Weights of a small GPT-style language model, trained from scratch on English Wikipedia: LayerNorm before each block, tied embeddings.
Each number is 128 + 24 x the weight over its row's rms, rounded and kept within 0 to 255. Layers, rows and columns count from 0. Numbers have three digits each. The size before them is the row's rms in percent of the matrix's.

# v: layer 3 attention value, 96x96, rms 0.208, rows 69-95, columns 0-95
# o: layer 3 attention output (transposed), 96x96, rms 0.157, rows 69-95, columns 0-95
# up: layer 3 MLP up, 384x96, rms 0.222, rows 0-4, columns 0-95
# down: layer 3 MLP down (transposed), 384x96, rms 0.2, rows 0-4, columns 0-95
v69 098:142156128111130142144106118115146134109131122153102110140129100123139150146166093162092104131119132136093125106102144111140114104134106081121088142099154167117168183097188107142133129101133138107108083143169128175148132192088120129132140083135150137139129148136119086152137149136123113149
o69 101:117118131110107142115134125176120135117147115130107155109161129111153109122128176113110139135152149098116096155144138154092120126094120139194195105158179089137082108119110086159146081110103097158112135130081142124125115109156174135133124109118123112122121105151145144146169121125142121118
v70 105:107112148133123098107149148163130098121110106099125156095140113168130095100182125130141119133129172134159097129108137141115121081161150135114090128146156111111154152134143124114112102125132109128098123126142142193192173120141137138106143166165148099095087138118113090129096101110150134125
o70 106:183170148129149130117100095114108159122140132137132132159126117096129144104143162113078124207131134139107191116157104098137154115121143131143167147117112106134102128148109132089162151120121126135148151149101115108082098108120151120132138107126110152126111091131139158074112149083127127123
v71 106:107096134136094107114141096144112147110117178172147152128101140128155139108136102107131147083137123114139071119115119145125144062148144133133121118151093141093101147121124142104149140139134143121116166188086151176133129137161136173100122109132151107132127152178112121157116132092128131089
o71 112:166130114134177165142136139135116124167159099088121159105131077114133129145142138117103131144122149150137185137139150110131177180169123131106149137122159115136149102135136173132089117126111095159130080105119100090135105127105139075130131133127110100138102097105137114119142108087121107162
v72 082:091146135085164101164141123085112136103158157165153132149115152147122115098085127146130155130152078132127155157144139145118143118121061136152152114096137136134177137125117157155142185121100112112147096115081115121143124114132155100154134124109120143104113145125108115164115164090100147134
o72 085:095105125116108162090140164155138115157143107104050135096092129141093162160137089111112133100139114134138123095087163178129147148138137140145158131126106176128137117127123134113104083124118148130133131110136150128108147122170129110112124127143121159169177151100147101137129087140109104153
v73 102:170162110117127128133102149110117169133123092163120099110139105194148160163151105136128154109121171166131143086131135069124115139113134171137105120144165101115129101159136136130171117137161126151126084125106129133111135125108121116094111124125147128124126170095118092155080116109092138106
o73 107:139108141126115108172105129113111106144171171106113145121139133062146119097139174116103140111144139082132143143123102178110098122099124101088135161130136128151122137091111154123138129147139170112143155148141100146118141138133154137092168165144103124119085117105108087109162144104172107152
v74 108:142131130102061131116124108159118128136134121144135049112141114174118164124106162107159106173131149169162168113077096126118133137132130088153152146170122127145124098107115122166113111147130125113125124121144132145121124118125138181127127105124156130090144122112130111127163150126074086135
o74 111:109105153139181138134155139109121146124156173126123191123154106151118086119115141169116178103135098082134139131155120083142067099095122142138093133107119136133130168114131156124127109140137112131097145115079108141115121158101138126111140121115141094129106158142145141127095127121185153106
v75 114:135081156122112115101108123149077108157142144144118140103139186122123117140149129162099141112134142133151139131121110113128161097100170153136151134129121147100107129126131127141082153125166101120129120145093179071091178134110154128178108079151166108166138128112116103130111123111103132133
o75 122:141145151154159129108144124112124129154120117106146141155133056124148125137111088133183118117127092126148135128144122157122153149096110075105125111076127067138161113082129144134190130114117108140164130091152090147159133153156102124093141149137135136115158126130158093118140127113149124120
v76 092:125136154132092134122133163158117120097110155093123150155159110089134203143131127145111163137140149145066153124114118100102159116132138100107100134138118115148156161144127111134143125132125156107129117074123158104101135154133140141140135104106126143119113075121146137100164070129179102099
o76 094:088117095141136115123110096130102134145090124124080159143155169149128094082143140136145102128149117110144109150130156085158121125112117132172142108119139112140073119110116095148166105149100108149116155136155102119148158118126100142148156124124129112143130150160081122160106188183112146128
v77 109:142183135136105119114156101119130111102131057094140137129093140178147111153116157114120123094156145098136118147136108164123123155155162129084157174125108163116124170115154141138102131133120144118150164132106107163110118150124122150100070142081110111131138123113093131149134141145091112113
o77 112:124096122116105154113138126129143118147142156144128095166135099084110114156173097145134125130100103130114134135164144119113141119112124125162113170168119136117139087150102129150124119166126135186088131160150097102166108107090161099144122128133113161062110108150173170118106106124141107116
v78 100:145119157077121075116129155173177135136111126120112091076117090124126129119153102122113122165114139178149113143121150108161096100126187145146115117141145101110162112125144143139143130161130127140101112144166152172116106164156123124101098089108123105145118156112129119118123136115126074113
o78 103:153151117194112137161115116118086122124145138166139172092120092112183125109096159132117127142141121087101171105137099081113149111082106139082139158150141138152117124132132120129151127144148114123118135143086116128090164116143162132111145141157118106093120078145127143097144160126133135143
v79 101:097140140131167107152124162126144131149130142158131162159134112138140111119132090097107120130087093131145114149190104143116121125119117164144144151130168123084119154138150074122085129138150148141167111149120120119127161126130165130099115091091107098124122109073150092124125107133175158091
o79 110:156149111167113112124141140128119078081084128137115113127151116107163154154136157155116129131128133137143101108102123166116141153120138067113118136107121142173129107086102129106177120118162150112147113143123120141132143098121187121132135126170104173127139096145101149113131137120060103160
v80 117:136138151103101139188079127121125105125108145090106144113143148121120140109094105127137108137172181093104127141142131134116150179090116127129097150111102150132133132087142131086130144126117123139111099128107115100168158142092143161121166155172083150143137089114156137161124123130089159135
o80 116:110118124101121131095169132138123131125142116103132101173165141123145150134148119113102139105115097133137084132108114131124133116176119133127130110115146142112116149156101133138095087155109099106188163105156133171132075088174102136154112124111186131133155126120091143123109146192137127099
v81 103:128154124141092177141113154144123126156178180143140130172118105158140148134165107140100115097133133111144138086142110110096084121166154133154155170131125098111108071149124133123168076104134141156096117108131149134109110117155139140127079134105141088117155129112116132109119135118101138096
o81 098:138091133119169074162155124095115137152114105107142133087155127096152118161109162157081150126150136103144158161098121131109079122112105108088130160135131127159098149094136096152131174170162099110136157141136084115147123137108150127101171140143126151135107130121102117107129127121140120160
v82 099:161151162110160144178103085145122165138118147113098111116176093169119117125114082141152125150126115129147111151140098142099104135136122165170123116107109134113091139153094119106144143144129087092094134157083092134145122154131154120167109166132105142158121141121115142108133113109107075129
o82 098:069099121120144114127152140130152115145158150151138146110080127140111151166144198134079119115171120163100135107119120145097111113135080125074108168117150141150171112112154143130103112105157117138148111107138130149148123096149121111116146106121124124141136078151129097114115165163121149111
v83 097:110101142107156121149149098121123110129169109111146132115092121179122112097132165110145167151138097092165096164140138120148128148134109137116170126125134096132143093133110137159080120147125159143080139153129125169143144117142167178122125135101141121113099107088141122143106143122151073077
o83 103:154154116137149127128139156120117131145141160155105147095108141112130125145133077139099138158122102134105153096107113081143114094135180142105104153140087145125171141138155133077162123143147117135140138125180112133120109093100152076108150111161093163137127133122156171110098106098100159122
v84 099:102132148120095143096111101094154148117097132157155154177144133130129109091160107104156122127163119140149150134115097111157117145066126159141143114100135139117145070114117143105174136159143117091102109117123137123151122137160093095158123116171131112168088133153145117163156119097131130094
o84 092:148127102126127130150122132137108093163167156112102079099131096150146140112096150145078140102114133125086111128148140147135154119150126118108148105154151147137091111127138161134095128070130130151153172106156144141122175106128118137057098144102148144173147129098132141093115122130132136168
v85 109:102151109110092122127076157115112122132208136124125145113117114102139120164176139166079129157119084098138127110139114138139129131136119101107133124152120115124154108099160143105121134117082184152096144147164129131147127165164106108129126115130140117116143161151111094180117139123099120095
o85 102:147121146117127110139151119149087166142129088121107147094139126122146136134092102100165133152146142116122153147130161168085124096124135160155158115140123135121113104115109077155125133202139098132125142098107122131116123136135138126119140118144128152107104116096139175046165078127116150139
v86 112:171104138151121161135105134136133113116147141103111127160120100138125162117132095092137157141095125105161120110152137146089167158138141103151088122126124150106120077154174112129120161125138142080125172133139106156131100061159117154129114120113113099127122152152142082145150111137152104078
o86 114:116149121085183089142128134141148122138105164111170129080153137120133118149140158152114094125198142158100171129099109132150104084156121122122121125136133107107123129109129146128106124144102097159086103141093111156114154119099153151139115112164148131140118129097100140148109087133105168160
v87 104:128133113136174116105119125130093159155164123152161127135135137160132133123121125134122194136184152162104150118153103151126126152104121114110084123110142142134122112105125113152107129108110139110193121142108109109122127064105109106065136129123131081102133139172128148113132143092105170123
o87 106:106094124117108144186104165147177123115091114068123118128152130125109142133141106085161093100096099109132145129111159152149130133159147106120140157140119118118108126106144138105113120152134144145111166102095137131096124170155154126154121166158142180123138143076125130162117118105133079132
v88 093:125119155135147142112138141093127134121104105120099176136181172127089090153139174124132150149141170143162098178088111123116133123147113139097125113156159124113154129144122124138129163118083133121138138083137088156087139136119134122155103123137073116184142134113131125124096148108095156111
o88 099:169126099101120139124118092109158110135109142135115147140083097164114146095146079171101090128131103136081124084130114182156141133102144116170132146138092143151112143154100100135136117118128136152160152153160165107156157126153134111122148128122150128095131109089113153118127141095177108116
v89 088:135156099086141145125141186144141126136117116112119127144108131130151133130118166148154085110143142099141106128115135138144165156144142103072104191119103105143129089082137122123167137121118084111139166140145153101091113149139127124113137105121056102124119121129165162160131099132110153107
o89 086:108116150124099149121148128094104088149114137123106089168161113118113161128110111114110147126116105123124111125167101058135095126125130176145152116193122146114109152110103128186114134182099144120150126141090145163155119132103159142152107149135186126123151109128121132110129128109113107138
v90 106:156113134112085156162152142115109126168144113109093151141109147137154166156133079088120093101133078175094112150129169113109097116129136135139136129133129111120126124144140165080105162103146109185123159085129081119117174133095105160111123117135128106129149133110133164138127142127140136143
o90 107:146125147138157119118152105084125087098114117083170126088143099129123095097151173155128147115133174118149114163085084125113121153121144130137076110139163182152127112144119117143141130132132120126158112163124140105167107119142146135160166118094109161088156108134107087127144109139132130108
v91 103:158098090137084166145138156139112165144157113134161119100112082125104132086115145134127154102154105138133078118169100124176153115114110127110158126141117134173112137133163113094117120127143102086156149096136098144150133120135134110157115181132131080127095094143131144106130117153169123146
o91 101:072140146134174155110080133105119104113158128135153123167158158115114114116139151083094121125085125142087156147119122091105119131166177115101098155146121139134153105110142120165146157117118146136094135152127154104134105117105105176090160082151139171142146138125153133120122125109106127122
v92 107:142171122102128131073149113128117155116142148158122156110132118104090124127144124151113100072107102144133179089111117135171112083143063115140105160106144153147116147089118147117116116112139143143142157147171135132133190100165150104129118151135152156121131102115129134152130142131110101097
o92 105:146107153134136138159143140131122101132128109130101126147105151156103136159104191102116154191136084124144105171146117149117125146109175087145179127138131141105109142111124118165147111099134130141124087067094135141120095152091099142125127081143102133116106149129138136118143078137123123146
v93 110:091153162114149083138128124121146163114114088149144101144120133147117143112113109159090208129101149156121128158133093123100112157153145136089110109122110128121137119157102112087169148109128143121161152125105106133157121162135133143121074138105125124146128099145123087130160150176143089116
o93 115:119112109170111158139117121119116135137161126121065127125134137129142135127173148146148086112176126145085107116111171132166143123126097093127150203150134132137137116119141073171113096140132123151092150168169114123104120104094132102108143118124106151148112105108115111148110153119113157104
v94 101:127145123107126133137114143146107184149112166173141108106129127098149210094135107120134114099147146172105073128143159132167140143136134119121085130134138112128082140112085120134139136114107150177135143164121123131112095134147136090115140121117084139123145141119156095129102077134126143107
o94 104:102101135151123126167158113127129094117143101132092149122119144122129137154139140100109126117112158069140152147116118120131139141156109096129140138097148127126147152144127163159116121158112148090109090120114159155136100137116110158183134147160136075130116086116063115118169171126106092172
v95 105:129129130099159083101131135160158129140089038111142120125134193147175147180159115107137133125154109161101121142114102114111112133115177120166091097160092111107122135105143132137146087130147121112139156112129105123134159128126159122118149128130114107127132117105158112116154119155141125106
o95 112:121143137153124132142137122104112166098157193105101117158123098149121126113147165114144114092109129130154115143139108123156155078078070140133137121149151136140126102151103144114164132111150172131116121172132150134116100137080124134166132148098102140140110134126065157117085158112120122113
up0 102:117086090126155112114134137131147136142122119163116138131109121131144183102127151137118151156148114158075131097132137132122105137144137125109146148138176116119099118118132160139114109058132150204156112090143147118090158108186101141142129140119117080115124123119119099162125093130107162121
down0 097:139124136121119107182117127097117126122103101119145105110106153143172115128129141115117148132121124132110175060149070113154113109098107128139140189154095069140174094128142094101161137159124133092116159107147136128167124117118128127134141133133115178133133143107148142151106145121130148168
up1 087:119076166105189139109154151151130126134158113143107127121112115109127143130132134112123110122100135146092122107145142160131118094149153115129110080152170162111136129137099088135134078172131148137153116107125173091147110121168150097149142103116186122104140119134156122124101099132178097132
down1 092:118110150116138149145158134153127085192068156135106088103148147084114107145142157137163133131072127162144095113140132104153107150114122106135110104116103117139159140131153085162123092108146167120137113166150129118119136125169162082111155133105138137129114109148148115116108150157125119097
up2 104:103164116111145140052136110153085147157151119126145181166155174129154114142109096096081113117126109169126146090135118150118088111130118160112120138132142088115114176143097149127135103110131120153108154125111123115093105147120131119139087121117130147161139148166170163112136124122115138120
down2 094:123146139139111136175140132138119086138146147167128137136121129144113088148096151149129128184146144092084108124131112122143114108128100165105111183114111139141127097109155118080117155139112160122089125126086133130154138128123158098101158135082183065115122151107161119103109137132120148150
up3 097:152099144100142123106117158144110148138132105107090095110123139141129154128144173112070127139198152134108158117136149152124100138133101105135104109113182124143165090093118120129126129111113139143127122111120176108133087089144149129163143133120171060140107112103117157140142110149145141152
down3 106:106151133167129180115104155079147109115152167120124142164095125153111110104131118138094100127103154158136156144145175114136115164071121155153100116088080077125112154101121126108102135112116146125085117144086131131113131121172139106158155148141135121115130146143166093119110126113145122135
up4 110:142109107137117107129115073170133084120135107141105145137113130146145156192122175125105145105107134123123103123117135124124098106088103156131107169129127148110157117126099120158098148117141166115127138136157131137139125155123150122127132197146136088130093105161088090115175117183112138144
down4 111:154142111132103107111147101101136098129124075144117144158095113187161152102116113104153130113155123132124089146133144118141097131104172134138122133167181097117123103131104080128141102166121109159110123122126149142138140129121145154121154129056135095156151106155165097153152119101147150110